Weights of a small GPT-style language model, trained from scratch on English Wikipedia: exclusive self-attention, an embedding shortcut.
Each number is 500 + 40 x the weight over its row's rms, rounded and kept within 0 to 999. Layers, rows and columns count from 0. Numbers have three digits each. The size before them is the row's rms in percent of the matrix's.

# layer 7 MLP up, 768x192, rms 0.173, rows 565-601, columns 0-191
100:484494444390470460486505520564521549496614527529437491541461476483475489482463518498535572510514512512534576472417500555499506542513476500515471493514539498545546448538448443415495557527541474523517540504517462554500555497477554503533434527603449478518519425454522532456489482582493512450435549539562480531506476490500436510435519525454552580454489520467486547441513489497463452481481485515592475473516569522464525546557504452504489460538493493501481498468472486586435510501416475468493428472563493513456517502500491468510503491494507584453460520451570475497474491472444544556
095:450514497507563439451510540560532520478541469468492527490462541521538462426515465557566507506473516528499595441421464373470520517519493545500558514546509530546523519526462481526470566489576519539507541454547478507458547485475528447538510520574462519489541539524547521569498437502573456467495469500549464542569510548567498470483454528490511506564478467509409490481511498414454498436480494454478405548487463564466476475530495429441417443495449443471418534508511516493540497501495521482494552497520532529476523486510473520566499471487505514553547564435466476497485475489507562551
111:471506527521495507489427481500509501488528527502494502497451549466466494501504451487490495549481450528543508441501489413490503527523481509489526545483497498501540431475495475565487447484520493447584535508589538496484489533590472458506519424580417482541639540493555495596546542532564503569453526439481483406519536582455485485498509487457502527561450426541450542467507540494451556480401470517503489503483506482510431488496476442557498456503495537483504492461515499511489516542487491493529567549520561538543538462510427534503488540467438484515432492569494493492525391496451456521
095:487515469529468489438500432523438551574529569521450476444454499488544507438499483461512531559479507477508491482515549486576531568573500525494485520451461482439513543517495422513474538467538470475480475500482544531491494475516510492468475555485485481603528452455525498483544477488520478490425509471504554542551492518542422529491455531459526479407491456493495548533544475541466567542396460512560538479516574462549507598498456502480488569568466503509484504402480504469506533517509509510548523458548507521433576465544489427473614510470489537487437531500442492544548471492491563453
093:436580416484459484479583490549461542352542481521509509472454466493530485460502529530520480511527484521495509486564424510481520439532503488473545479530476520498459528528461564467474465512503404509480482499537578519542568545548524503519536568522556480503492503420561517453468451510525436526522541478554483484501478538454541476434482506491516469492542535532525480492488492401503484455543569502488441491512519516488525544478453543359472444521455486528430518436482453491493459566524553495518484485528546496521513491471514593448477484418496537487537560497423554505511516496520473492
093:542494512446532519381525486511475569522504516490516510457470521547481549537498427470472522499487486522491508483449521486501484485448573459442408514494565586506591481501530567513470498569499489450487524502477454523536536502492519505473533479500416501535561540411505491480486505598456459516507580481516563527557570501428498489467537549462538500457458473528471614479520507447537476483425510491561460576454481566458457486464542491495481537571444498481490573515497457502480491506441518580525530571479519576493539562523527485480495523487501459440560489494474453454482527471529482520
100:496493391546464444489551497598479527445528551480475526511515493480508507439526517500487529494471475471600518483450443541475515497572464474546468488535518516437446440519470459528452529526535446479535493549470518444483560539504442481475476541481519513572546487489515444521516533490478507560539602416497488481492515494508478489525473474493511544524507482413534519511564469523440521443490569438421486436499530547521570494517533486524459520453479413516528596525568555411453465544435538519484523484508552470545514523509510560504501528433492511476496500493453482466494582415556505514
089:508476497461432483504539524477419507465582448513522523507346514442508465465491487538425494445476514516510514479480550512452504542492576528476498476523536500531456499453526534460463603464509532471588466462565511454551510459487560538524496508533546549473527526494505463532504510528494505479487564470498534444514513464471514439463541504562495476521458465545441503475502500491512468484543542502539416535528478518453543485532475498545513491497513412495412478457488378513488527464560478491504459547539523495533344560536492474502555450556493501510569529467501513554487472550519461488
106:531502479431526474495511501479491519497497475530467423477532584549488506473530520539487523453423469523496464470449444522514566528417488511464499508526510524538490567538404482525470459523461473470486498521510461474499563507532534430548514457496492479541522422473533474514608512432546505458528533492491478438508512545466533476491493566481499457505535538481449471524462484497452549557501554513498525573471521441490566560519528489531484520562532496481434514480604493485509541508460543605485459591530525470495508501501510453477610576456464522491392550428482516449460543429465505521
113:484553480468522422467477501527512506522507451486473474518491533530512496450497474526487490480483492504558542501550420529517506470526524524408512551474460474455511519531492492487490443543486555466478459519470472528487495534546484525461468437537469527480587514479562488593566522497512482472462513519509517436531588544503524424477456445517555519464582520473457501512546356572457541506503536471455548576495543498549516535501547461481506474535504520547443548505527544506503509471491525463518529480555586501619505426468473478500530473426526488458528442538456516517453532372506482572
103:507500495482472527494496430480508596501576567586496470520463584529462469448522499520440525509532489514516508533445505543504492543515493488467555493534459533478588448481497446457497521447557509452559527470523507512508500554570529484439470514506422509538509448479498534492497447602460492416489524508538563517475532555476476501504542490473484480490574506453441502489532456492481473505424488484542497485540539459494449449481474407469472478527537485495554577514538470521445462484419484462446421483565530478567602595515472423508516509499463496481421501450513495483549513467521495574
097:522513483445514484425454518486437546476490437459484499474539607543518458501479506450522550512508504468511548486512435522507499518542498551543491488563493475525456522455510419457502468515519485437459511568481585530497496464457596524511524510525510551450505473505501453501540490508592530489516593524571474483519489478386523525506502490457480532528491541514467540476520517507425531507426472430446586513523605539508549398486507495481463515492488522503478471485524511584449500535483532552527471494522517502495532458549533473524507532416463562513485441449483461530498534360472516520
103:560519528374516593484510485549448519401514480449486507475503475441517480410501461484505492484476514487469525549521410544550565516500528468472485521450492482476434491579399464443463542460536512504554561442516501510576514535489568448447500499495537538455554524538543522443479518467499459474515571496553498430502539491507593530535541526523517526540486521453537518495478534476473540498517552478573533431493449472492502544523442439526535476538418534561560532485516483514492462535513491477506520495542480497527495562485478489525513483463503536529538495503433493408547503471409515557
100:489543463511453509504512457503461509497503486519490511472467528503462454483489504469563457526559506503538582421532588558460566440485552460480493424497497492505547456515487525466495449485564433506506578484527562489473562505529461491488481562523509470452573483497550454556522505520505467470496626449544499538538522478445538487483509547485480509503516408437416500418490459506414476555454446433518512531457543520531475557490521496518520489502438478479484515475432481544464493555494521428478487572496535473587590513568465470499539478473503488538455497548438509513545516508497412554
089:482521516463538528451504501516434588496468465476537466508451498505567514437477479474481502472524563454487468431512481460463509552567564448470498506428529523481478514531520454541484550513510444469437528484484531454519498495495555416487447499488522513472497512436556523450536556476561566471513511531568508512492548482483504502439497474454618547497515469501414473499536415400443538527425546484520475533505440505584449551510452498488487481523463509505447501547490540582502496555505434565543547554521574517455505447555498513551580507413488459565462501532486506498532517477480518501
108:465584488452497438511546484491499532468445550515444418445444558558496478527452525450491479509474562521511447537533456454499460540487477429521459525485516523400476490525500425549467489506546484509469474511459485596490489511499577478542508554504552463545547515457508536462517490485596565468515592496573533533546473535447482476471391545544488504483471521509489506498543463475429586487511434465543507522469501438464568483507508506485481505486464462465440510472560539468474510570528475477597411511543539504488490541480451509505563542458580456487512510499509472553528515499496521473
087:453535518461514470553399512496493560450588503496456461477441501535480458517515421471562528493350479495443497495452531508487485457470585503516514546486521476519506479467499503565510483532485519510565513542470477531507447499540576554463476550532477564492465497559561512502545526428502526524484498539490570542502484523447521464475502532539512472519502482534504543453486482461526455441482465595581431485496488562455392489566535498482468500463501500540512558502537551492436529492483510462534451477511520547537457493589550480528483510489432574507501534470397463491469536465465530475
109:490489493501496499468449437469480555542538445471541482454477501478474444458576475522551514482496479597490513511478455533527511458475479463473483477559492523502544494514537572552491493479563457518519463507555528542571482455508535511464509494502494518504496567545482523525494469546507485494499556468516541434562460572513500522492480585484518481500478544459529521475489450470501467414460537460534477476397629528567415489495417473549478521588497477533466478493614527550498476524444578517484429506472515414507534473588481473502517479491533481548541458498512521462501519412419542505
115:521569462526511525476480449495471504416474529505541524434443488508561548498469440584508525524466496506487500472484505508561528452492468500392475484457533531506548521528555521536398532482563519506501514503553539487495523527531482496580542576492497529511507550557478498526470516483496404372507579529486553508567539558504473474446485537441519479492557461552450525550528543400492414514536438463476540491468534523479526513501431504461514525475491440498495590508406522548497468487476526482541532498485481527486442546475456479463469487444383486491527488541508499526540528481481475508
105:506567443511482463485525485535495491424520517589486497462542522498565445513488442514531555616460454455553564516492506501521530534441494429424538473536576495443556456510413477492481539455518518473478504507500521484535548552549519475515444505507502497537581466444538478473544472516518453414463609445532618466464495500486488510482516538445485479447475510433494523473502432495549442506483433464522445470444463544465509436557489464440507503525536504482462485508450514564459467546488501454516510570508564493566512481490469462514480504504527582532501480506551557502469510454486465528
092:489501491493496405522547460582526479518503563481485444458463509555540529504548474580427496484425482535494498462480467464492501530502574456525538519503541550489458495523437441466494493534513558444527466526498509462547452496459568559556490514485531573469510484471487548548514518509509428486509520438523527464465587497450509469552465530469554481570419507442525500440555435514532539441481522463492486530525507546474440486517464517482444503481501479507486594521529531483536521490551566451474564549541508500585458582486495446506473422458515485519492462508470424525458485426528453604
097:497495499397551504541527492572528561587454440497513460518418498538560476399568428504509539540497530561541534482501464459528543510445485442426499515468543575529503479443447422509506509488472407496509534539490487465541516553472494458497529475529448518533466566470568443503483422521529426508452493477529579517491586492479500444482525485543490479499481499474492477464486404471518516505495499504549562513487518520535500519498441521465563494557511562519499559476471464549511492526537550505492498500496536526505407455507472599500534501471474522555539541526528413497431504452520482519
103:470510542500463458459522544502539563516573483549503512494453545506538424530507494537492492518474472531484589508514402478531513512540506425403507491529508559462519504514552498492503578495552481459542561506513506478472493503530514499494492513523470531537552508480507533557537484461523472436426507541580569489540523517492506539445474520471559549569512517471421502379436504464506488423458480444504493505506509482576442507509485429423496474480547483484467487407545541441463504480495556526568429480544530480530475551587423547558512466530467496523435515494488503522457472405489498495
120:494581541475486487375570415569530532454537485459505471529497551506533498447500491521480520490490449577544535548473507485514526498468458471512494491526466508452513466560429502493477523439507494524553575488502487532475573496560529454428444474494472535510528433506574490499449533470478485430480500482503467477506519503504448496442506493445493532523536472561457569495419560480484479502489545526540444576451573521505491576505505516524503482493531429436451538492460443543461516491364542518563413522500532566485499439476526561516531508524452463536542529499479574474476468482496533508
094:548455536499408525422504510524555545503490471572508505473537451563440530482440464493499538403423444514513518480502520460520468454475523477504480521492496546550510454492520517532420535504547535465496465606489479532512533521555601448469492472542487535497468509494485536461518483532505541562562526514524507496504537499455601491457553522458506476582452404476514510483506515470516505433516433529504515532454539514462479610474512517488438502588531522474470450545506596489490534516437520501486544449538475501518495391541538524493523482520426456495549495570500485474538492444504527514
099:511502499407513479454523502567458464468467464523501457498453494493545489564584513522558535515460489585454478496499537546470523498525554467508462528472535473534585414453470536515468503494596473510483481514544517469445572537481584489433439563470490515497516472457474537444517468523626509539437549481510529515492541453486496486526448485520522584461537488534456511441551484498479495552530436452450417454490464471496470566523477511466540588541422446525526583448492502466509446492490469478527554495563456523495518430498512548543524540515475520491509559469476518439496531480521530532
091:542482481430505525499512436559523520475498396467507519493499461606484474485521473494564464503439456530533489446566428543486476505462529562587495499520560502431495513508536457496443503544497470473509518563516503457476495485506586452506486502533563509494470487540534485468512473452468487497548496488555549538514513461431511454528533518410539404479603480415476539408493488436523551489494495517507519549454476476475461462518469579457469522511453499579489544499562479552540419480510510462553465469538459518521508534509490580528526443498499493449533546551488515522556518435455563515
096:478537593446430450444516491509509555503582441478495533497500513506507515451557442517534487470499445493514554504475482419497544515487488462463549453545590518497540535469488450510488488534516529515442532538527521610454589474529566468457503463511514501528507562495551481489464501549544433463516494452540522521567531520495532524470491435482454545437579463492510533463511513500495554428485425430479493493473481452556451524472401408529525449483455521489508545478457509398474505561519552516526525548502512447489418555476547530492507488491476476513489566534450531490496559460501485553
098:568470548510557466466566402533473523533539420449606518485514502488481481546439395494461522456422453530502477450496529508499515523450557588496488450507495517442469515469529444524467519509582452540508461500494567472557480544499493461471456506469505482560542537467522472527505520532462475426502616441525500506491505484542503511583452518504467518496449503530488543502518446502482460513512534491497474487428573519518506504487447520568495562505462430509459549505536449510408441543517500435504557532577535495539520505462473479517542448528453451463546586501472504544543517488493472501
101:451470468439472451500490503525523521504498533517508409483505499532536504479505500483544507495490503537526451524521532503512510543460539574518492455481485590550466463547423437542451496500518456393508502521544514500462463482439540423440515553496557488556505530490469434479532442437505563520504515528443467457547552510455531529464514500460481491494506531474448480552495469486484456497435505518480559561506489500483584554534491530462470522528536523512458516470491455532478506590478542536578419545507538552522453601496372502545491486451482581538553486490514542483379571489496485506
096:520549459494537498538434525506439588423521489495437491536484515542528399498527467595529495556447529468472540459475564547595554578533432440506490466497501531409492451511506540508491498497478477458522443493514464535488509490516519543482522489519470579529544513545525523510453442535469540447550476502546492449494532551515485514461442508497558422460502518522479469467526509491510552464444475494543500514510481481504575600453462533517475490507473509510488508422517472577461485570516446539497473518498463539517494563436492499488575543398425534454452579478492485494445438512493495467
089:559541455442498520532441495476596477524448471496465453525512509574493502522578525558510555554470483450497510456437522506514541556504529415535528515486458525556495505469445503522428530539597495459491471538512468592458551500528472543450479424540536481514498541487538457512525514538472516537435556482537516484503491520466525526567519469457473566503516504529480507511480453551470559540458481522485546560433480488440460450485431457535523536602481410468478497521526471480531518471503483536492493565444461564509400541536534429466474523499550452512561489530452513520549468424491464527
108:549444518499556476467524468550463552493457470525522499516501545532535446523512522554501507485463536501464486557550417423496610485446477536454529556513489475518511444529584475535446540500553521485516481525557552516507517474583492547415517562506461447493475468382490456495547457587465475506557542434546504436528546537468502511482450517510478563506570490458492485504546520490446555546483494494542526443546509486503411514489479509541486462492512531429485484500485522473507536546433556482484503462476447445537453411470541468542542475542467520594477528486440480482465523446476480549
096:541507497377456464454495524514489542530517455520505420418463458485516455515414498547455501463499532460540498498621503469449499489527534489457516456517480555476547483487432506535440464516510501522563512493588505495472534617564539502425537552505506490522540484522504527508491506502601544465452526489547524425532552488490546505552503526493480557540544519508537464533468565507574519484537541492459480531466526438515437549502464428499476479499455462543501503462495503533525472571486488482515433443484516523546439518461527464494473447520504440569531492498386467469520461478544509555
111:409537522513521493498513471512487529490532471508593506542480538549539498482416534549517474530389459512487485480542516489493503568527521503489504453451536475495512474515562467490463487515513471506477540465478491478501513536480538498477419564483554568577548469429551495544495484482577538457444479491489541505529476556534470499433497456492509397519505517506409519492498474460452520445500566467484457503466451541414557492492533463506566444485452463486545584540550456503487492475466491525489471543497532541524456538557388556506556512450519540498461566593449482534487508421534523564
092:549539445443531486480566528493492512493497428536574496557447509455552497469520441529539537452482469563498564482494538489488501499447511492519490427516568470523485469487450495465450500511558505459505558519502540488539551515556504428521386510463478452468511573499496449498601466507449514502383515487529491546494504546473531474468478564536523464403566424502508526526415489488461449521512514489481510508543557498509448537511491472521570480469578459466465463529476467497491519521496576541571527462498490554499508508503498445508602382486487533459535473491458510515487502520560562470
094:506520554475499469521561459502479479521523447487462465494516492544544532488505481547536605484526465520498476481459481487487546439487508512406504513492514493529525422510495561527472515553476499524474536459547530504495527594539509478521591561513519538487508415491489427560498524550444466447478475481485501496465473555486502506494548481443469536540496522519422531483441446502449522489425434462483537516521505553497496515528505491428464548570506420537454600526569530439440473489464466476448521509460474553553510470462455508555501432535513527504476490558535510380489540510433603570
# layer 7 MLP down (transposed), 768x192, rms 0.168, rows 565-600, columns 0-191
104:377474501555479461529528536559514525447491513481538469532460490399559493494564518542512495527539523526515519500521498493402543503500480504556546561461486451540461522477418478514657517458536552482400504482459505556501513522484509501478469556489510507485466517502517551487503495517449490481614358489587449578498470446497526503507548494507528463514581454494446487488489553478490515480464538488528556515487476506486491544469501537481474456525466459458439507465530451496514516453464484495441525451450505473458550476509557504486523530604533542514455520486471477507471480502462486527
094:439534523481474503421451515514538513475504445495467472564477454450455541479532575534496564490538506491483529525477464464499465512480529547508451520511486541501476494503510504465530491515490511536421511427560418561502501463440565491569520581441530468575601520516504477554448550503453511489449413475544441528469434491521471489495475511474545523495502544528589460483573508577468498430545470613513523500498488477486536438530544545555495527494491513506508489511477501518486588546459519504428539446475440480451469531560572511397465567524472480451479515483509467498449488468507556505
108:490472473527450566457490473481542493507457529476562474479533534463469498486471442560565443502513458420527556500482496480494525508484516504463530537511479481482478458492534490509600550482419469461463432498534482508531521519537463522486473530450521483496471540570366470478491498523492541464539480518554479633548539506507541469591505501397599510536505523533477424498500546545504479447484470458516580443468486467481500464482487479437512520444498541523531512517529612543480521518552487542468516517507550521469473539562502565518507511464460455467397503535509526484530445498432464543
097:428482520484559513487436489477468532546473515473467458486490505455489596461448505432481516455494580567427562512568504498500487428461402480516510544457507487497513536504556539499500516469433513531494545540558499544463470526466490491484520504479563502493479511489544507510457490508489470552462370514485510503487516462422562538448408512488553494457473544530527478534491506405504452550449546558506487534557468538471545520466490556487580513496572472553548483514468519526501525501546546464485479532446532508577456530481438503520506479563491475509525502374474535487390492530519521498
094:508508499508469512505426475458571489523539517495480461486553547586446538528572482580434511518478550474524524420517481551467497512458487446545561569463513496536414465490525439488520498500418449522501527548491487553510559423484492466545460557467532536590436572527494426448527488555529526454501467480541512461453521494491468472509525533487541481530616465486505516459540524540511540488508453500505517525475487487510479524555448444589484432572498500499501487456525521547528561434444518562507467487505432521473475471563454488459481466451507487535454448485572483477452461538418492479
091:543549478372472493478491506506512500399472482483515473544506476528560488468474565457460489489514527528523423614505397516525511440512499566513491511466534545545477567518479495424471487528476512509448465548500525504521557460450520504529518545466469574507601537469470584467542547487501460524467522539543459485467484482515471469543520474448515524448540523575586516539497483520507468502533510589550445437499483512503446495448480492517536514485516408471473519575503577477475536520531557438484444425494402488502541492521549494513484495532475532480486463468546535467543449483532511523
101:507487458448522520470438507515498516501521502484495472493471506519525476492455533479521491490525552513489492466539480492548534486472434446527439456500557525516547521428469528577466514513486503507513490482585500493576466493556539599498452413496531502505429549470495504509519535478503527513483374545460540463418452567427500461448553548563489534509538456488522391526565527511504416485474539438450485551511535465478483494463503517545478515542497476554518513530503519518596510452495470496536458528451523534553539527454477568543528437454483493607510499580532455451458524507435510420
095:522450474460507460520545543455499534515527535526559488477556530476537419516489516484461554478535481493509523571451470531472503503461463437522529630511488465511577479546523460462627522494491518518480486482497507479490489432446479502488426428559525481494419490559544461415479488478481511527465433533469534546507516486509486472492446554548544483519477459514489489514496473483460474467506567463486480533515526499474487456540418482525507472548494516477583428513509505511556510545437502575489557506502450523451506529556476522493530514434454504524484473507552539545489451679438516483
102:508467470485576457487506432501537463489489463541497495516604530475481531525481536513462550494449395525487516522474407483506447452489468511383523480424539498467555480484504524457471399519429582534491440465511480558502547468538527529532517513583442515479536520566480530554492494525477524490451528497524452489468495517520488487523543500552517454433529509487518488539524455583481508512543504544507544498556496436498567501437527475475568499572522488507463440467500598515498528551590571477475477470544525520521498486526491477464503495496492428570421558460442450496458491477553485524
104:522533507511504467463562510489517471518491514424418528462515515477535499515424422532521492497485414445511488524382519558501556485501468498516502561473442465479540518582500518500570500475413493491511504471442483488490495500517404488440451506476474464578511505487487552477468550454536495561503448464520505595481501532520482502570517515497546516515544494520564521461556506482473545486531572421516428509520602498542527475499548451500532470486460498516503542493452476483503496422490543554581475515507448521522503450456548466506525470522522495452554515552473471576489502405421489599
101:518451531482523539554494468453575412519482534421488443544480500474530512492570482520471505481493489555517462502539482494505522475540436498554500596494509511473486549474482435496576473523487502464480496529483541600519537472500540502433469552481489517544478519509601573469582458470501539443572549464491398573522564422468489522475522512529474503512504542469491472579492501482434390522449550431522522536493510522601566485504521489494458461469511477505486529416511471475502477499501465516477523503500471453466546474531470460539565453545451524503445509463454499541451437544459516534
096:476548568486565581433495521468479459510460478578469493501476473544498561547544475493507512511559478540579488443505547458473508530523479485543434544519471426481515541428527485510529502500537542472561531495519476456487620538467460455483479508564531511544475455501495494545471457539483566516408566554498442497473513494455473515542529498525469467451503417502494527552521515497467465544551492550464451495584509530521515450536530431535527497518490480438514479522482500431526442542488429476480540498509465454495456486513477584508453477501407615522464530453486558461553510516462472420
101:537523425454481484556511457479567425530442489548453468476498487513494482555536443471523500413464498522477506568449519532449524473510465545514435509480473474522463493550520510502401457528462577464438553523542559506523530500446515574527510581480468468505550535437517460450454532593483516483444548493504489588464519504501506479513517517565478490470566484502515477511450506480557508489506463562545450451436534529537531479473508428554498445491428565493537528547510547489499624525499430454577531507436430492521563491507522471481484545442490434509457527471486507503514505465457520519
100:528496485550477458551451464453493491519486508511478546512509542524485485503458460529471457456498515462481495496529472451488533487470546522544438433530505495486463501501555523556515503514490506489480539540519408510453541521425475505500532464542491538376559483512499513473451515519492449540516616462516480487509530515441502537518570494514467592513429493522494521487500558473506406604548453515608406486505474510525533503448514486524533545425442549533506561556510525483399490549484475416500527559442511481541544535465465531441432519521542514429515579489518510497504487520436449531
091:455461520534561514475461525474459490516445511566550579502463415472445517501433547435478448511507483469537510482506534488548495462501512481521421520485468465526478478525487533411574534574540483495524474532509527532471465454468451457567547530538471511520547503451443467505501533536457479518529486498483491491530457499493407482531543476540487509509479485453518581578467475499498534476577505519428446494567446466531548479497565459483550493479427535529543502487505514512476508456491471485519510456525470458478580488571525420538472599604479525490537533444540491528512531563578390495
106:476587591458526487506479522481519492464493547555509505403494431472484493475454419541575543506554444523565511546453503450489509520468437496516531465490464495486507506504503553476430543419487539547489478522530404534442476500562486473507418539496501516499489535582574507433402606503516541502500476459510465525502547523476505518414505521571521478477485540456536531548403426465474549478519487485536513478528559498479497456511532543505523545484513488528457441469490551387480473530500491495438492483474477475512541491437540544508526535518506502434555494464511508529565503499438531519
091:534496502431555530532475479422535516522475480375515523492550513495540465483548447461486465530477512497611485497503535582497507562517416468476501510515454512467535604523488442490703493502492543484517493480482475512488475520554504477479503568475541448509493478472502463402528510515500531477560457514540523536479456476524485475589559483501491491563497547526525519581504530513483516498522540476466524488493523441516504374517429513462458553542480500541500491528477494477469503497524515503469420477499465441502478517470454538535485466455547445502489568498530485480478439500448487485
107:511492414517459528462509523477509460462508530573483480547466524467444562532538476500476512419485525489522465485490523516515536431472511491555489518461436561505493507474523555502558525521538509485490475440443523506442485476383521519603477573525492524441542501515547494492477517561531470459513515535552555466530497484510430518542500537519485534467471451543585598478521518476476454569521500504465448473587522469478509526460452488537636462593524484498455424478458424490496570473536516467539462485559503503461505538509510442495556539421498495483418454453544455496520521496501506499
115:479507538460534492515502575438537505440518422557504457559423539501495446499506445473476462508538606481554471507601519590495494473492511494501454406447531482535517477482519483526437500556548467471511453542505499526468545504501515455494557505446523425537532535461501523504436532537385543537483505469472497562511473442497513481499559522538491485490538508529511528560511523514483512425464525481495501488546498410516415536557445480577551538539458541475534503541487443506468485513505552473505519477500468518480547457430500503475480505527492458524544495599490398495528590447513444464
105:418478408488508490512484523590521480464486566544588484516408460519513598561519407508498524532437522503510523501462481512518527477495554576554489510551496513511491520455547438550465517507548478546467450511429501532429557476445509560540496543541441520516547452506456501456522477494524464492552501466505461510501484502505422467587523546455537486434490434497460487527473567578481470456468471502486546485515507563458565458590478546529450508513558514523504565500506495440504490529456474425422499425451462463499523503466489450475497523503562544462535482485521514470499453452490521538
096:542481532470486526490499449427494460435476476535497451514539528556533467533454487488470445508519568450561522477565539484555527526538462546585512500568553445511546468505421545486566525441502486542408558493491520528485478464452519499516469449498574514545464491523473526538382473527514546528503418494530508495502430525503510532503495494481407507477544466470518536515478452546451483493476513520471461509507557532524515535470552517579445468394455482510418453478553513554502481497492573520557408533431451475537509473510454509481494592525496557556497498491562513489519466537540521472
108:438459505550547518505510478522449506486527490486546463520450544534543495507496571563503478513650491593515505490508496514509506540461482481536541460500485447412530559544492557477686549532385507496519537571524459451548486517479514518515465477491508549515461486451498455498525488477524479510542243497495536540489518503518454510485458521438460501461502502455503515493510450518511507502476492446467509509473523459512519483515496488471520515509492488527506518542491482494474484457489485490537474495529506442509527505487475508442464511464515506495492509527502518450497554505519459483
099:407539435499446407475503487485503523480590521550562525520502490436505490521477467542524522526453502547515473497584528431552483532451465511530511511465426565528556488481522528501602482435506598532634438525472407492529437457479469511447492605476434475524522496495494517493437484500474488532462463502515409525516455540477472532536509444541593503474492540483486512490424523435467535564492511484518385496462529489475491466500540519469496513525467498513519565539505485523508476471498516509465538536525544512517546457511490534465514475520517496525528480519505481466514482393519528518
106:476540510498480482495496503470570515474455470499583483539504509545488552511450461400491531494477584562576439489509520478458493545524502542525494449527481468571463528468567482468485477553469483493493545496482475499532473480494527530543487490524471498517568493467491485519450519552423524563457416494508451464540495538475485497527478444534477526466463454509541482445492567455541495455535464560466444501572471402394524500452571479513540495446494533441451524506465532462461536546495558488516469508483520465450464597510477449470563544497535521393605498551526478558495560484525556459
099:488424568476520496534446528474496515477478483507520460493499509544509414468454412540512469571410452544568509489521445553420476477508528530531538559533508489507528508454499495540481482553518520508483478586531484481469483388574562518511516498515575473467453489510561540426417474475506452522473483506527557491497454574490504428493528527474440483503560446479470545478486494546551486476506525478493560521459552493553477496446447528492417591449473556496513540503508432508531476476542567507520533456497422560459519453572497512516541431495481474432555510532465515551488530533469538499
098:524478521442508515472410535476481526510494465467489492476475419488504504459463517491566460467493484414458480555531484557538536441450444505457548521536472507474499482492573524477542498520473460578475536529431469485560491569498580623499437505420541438490492554467529467559569480515494506485552518572542531532552473432492485540445489481478553488411495500455517552433527504527537513500639552457512560466456511490489411474493488479510547483536455498502485524515532498498534452519489483513505565491548506482530492496521462543537568462472526485495551471475475400483510469455549474536
095:495480524501513492498447546546497480485516526546489497493487531453447439485446514533520542456533548503446517536498601492589556520532450563433464516474475526488462508503544527585458478446484404487535489482499539496492479537521464502497459468509493487505601547515497512510548515587562509434458500506469476401462564500563536544538474470538455534507478520525507423526493501581481442515567443495510477451534507533465550569535552520519517446586496508431509497467459454450496474461435469521471527476524577436447469521465482479511540450482493515564436431566478502486448516491567425499
095:523563519475500560510472519428530475486444500460536478526487502425543436538542574528496525483505499483499485526547463482522575475473475567472438487518537511464502501502540467437530514490478460474497535527425552415561394572498438516573464480457445518501459441503503507503488531459475512498490503535539460374513477461460465486524534549472499496516449495505477517468472481450547486510517517496467553559555506563462496506561511541488507543494495462502516562590559474502551477507514460620545467492507485548593550425519503451527529558521468556554517454513429443454459500513508530425
097:507622470474509560523479432487582443470458521553514500514499461489573456482526546501516441478559479467541458573467432493557550494482458545487473540493475447521538523422512469489542470506522510491421533534513504510478462553467579560498496525489506563501563491466540467469476466459507479481481537549538461501501528503478466494402469504467510495523556482535500541510478547425527501493577428527453489426510525530488528451496519393482508394536533541525525509518483499526502527544571515461546450452439401480501487475501492520480451567478448518571498464464576520465463461561490534496
100:517546475473549545562515528434503470533457490459530448533490480455513485505487456468518498439466465460557493516503498495414480531481584569471537516496504570502486556478420563564466546541537451476498501477481483534470460446467491474538512475485489474463443539450477497509447526457498459501454486512530479512527528481492542446563489602490464506423549504519528524507509455567532544538464534596538488518446528538564469500459502499530531505470529475535491523496455506480487593493433494508522500484514456631574481458488552511378409548488530474379500542543515478487477499481465498447
095:592556485479497466545533463450504478482494557499572497475507524503512507466463471446494517476425478502536500480462439524503565443492487522423501532527606501461488564477483554525550416473452485492473513412439489557530456518463468507462431491515469471473506540433511511513404585488484457523538435476438482535461522560547486544534523440494500524461556497557552519470563521486502564403514496516504486550482449463492543565531497491490492511477484569542476533546504487529441515568457446509554494516474511463540582517539504470500466451494496495408529511465482429555516475573513574513
092:443511510522512452365552496465452580442573525536548552488476528512589528468450479469492503531481501533477527505507493515483555491515485561484463498483558457532532527458517550447577515468467533540531445479525507520489574478499438457489512542511459547522449522505488545492490485575464558479513389477515493504515497529516449513420483515478519467486540528465505487553591551467529423511510548508497447487464503567510557511497544510456491471418526502507551509395533481509523476490503506449459476459498483515469493455452422479545433477567493553440478524490525484521515483631571522528
108:539483490475519491496482504472486539526501483507497508546586450426478521527434434547497524461504438517504555500551422517535514528506481499471520601471488455522456510538550495477520505539503436528512484475546491497493491574455392462434533474424589498473469471465502495494480461562447562548542500556487516441489519567523599519594475512471512548448550491494561496524505421543486540519570469483527578514453457491532529535479580531551438471460474477552493505548516502566494548528520483478451437506460461431483516484449519545492497504504444444503428501583523530439451499459527489474
096:547490524466559530497437523418506506462500469446471518503522505442476454481524480511443539525431539553492532486565472542537422556535480559427503498546472518512491478545467521500530438578567469491448536483586458438474492458464504511467493538474542584530521456448561465527445504549416471538484478490542443477499444528497430519469532527479520511529583481511451481468446459489486515569548581536490502481523555498503507468459547463512503540416534577553548456537536506483495505528455511489500517452462458495540536572519434463477432540440474489401459509508539514481572531528521505444
108:558527498509531464478529549508452505532563474533505448548502471458560510533444550526464468473507538501469548467552487478488464450476495481520467555548537508500487463463538575491497453516537494557503509505506477562455489520517442527433483513438566485468505508437552448517478416556532508479400539536559476414532489547537460494555534453472540475568443513563542431493522481575465508565480492519514533513438534456513429491494466566530452425471475468494488569524565440537484534553503469510573558490429480478515493500445474469531438513437413568541546478508495505507445550463504447455
098:464525461524506550438551525463429537495538598499499444496480498473556458527433466496491484485505464521487520469501453516469568454509498514533562543516466491453541568465531468434674541507560465502461450416496468502509513493514562524534527480525497521470437455445466505564500446447521534527498358450499504479525556474478528476539399480551487490541420527564510503521506522524469475474487469520478501462534537507512487538480473514474468533471438526475475494532516496531488458507545484505479487496507481440488593491461464500520495512488572513490530551501557509481481535648523514483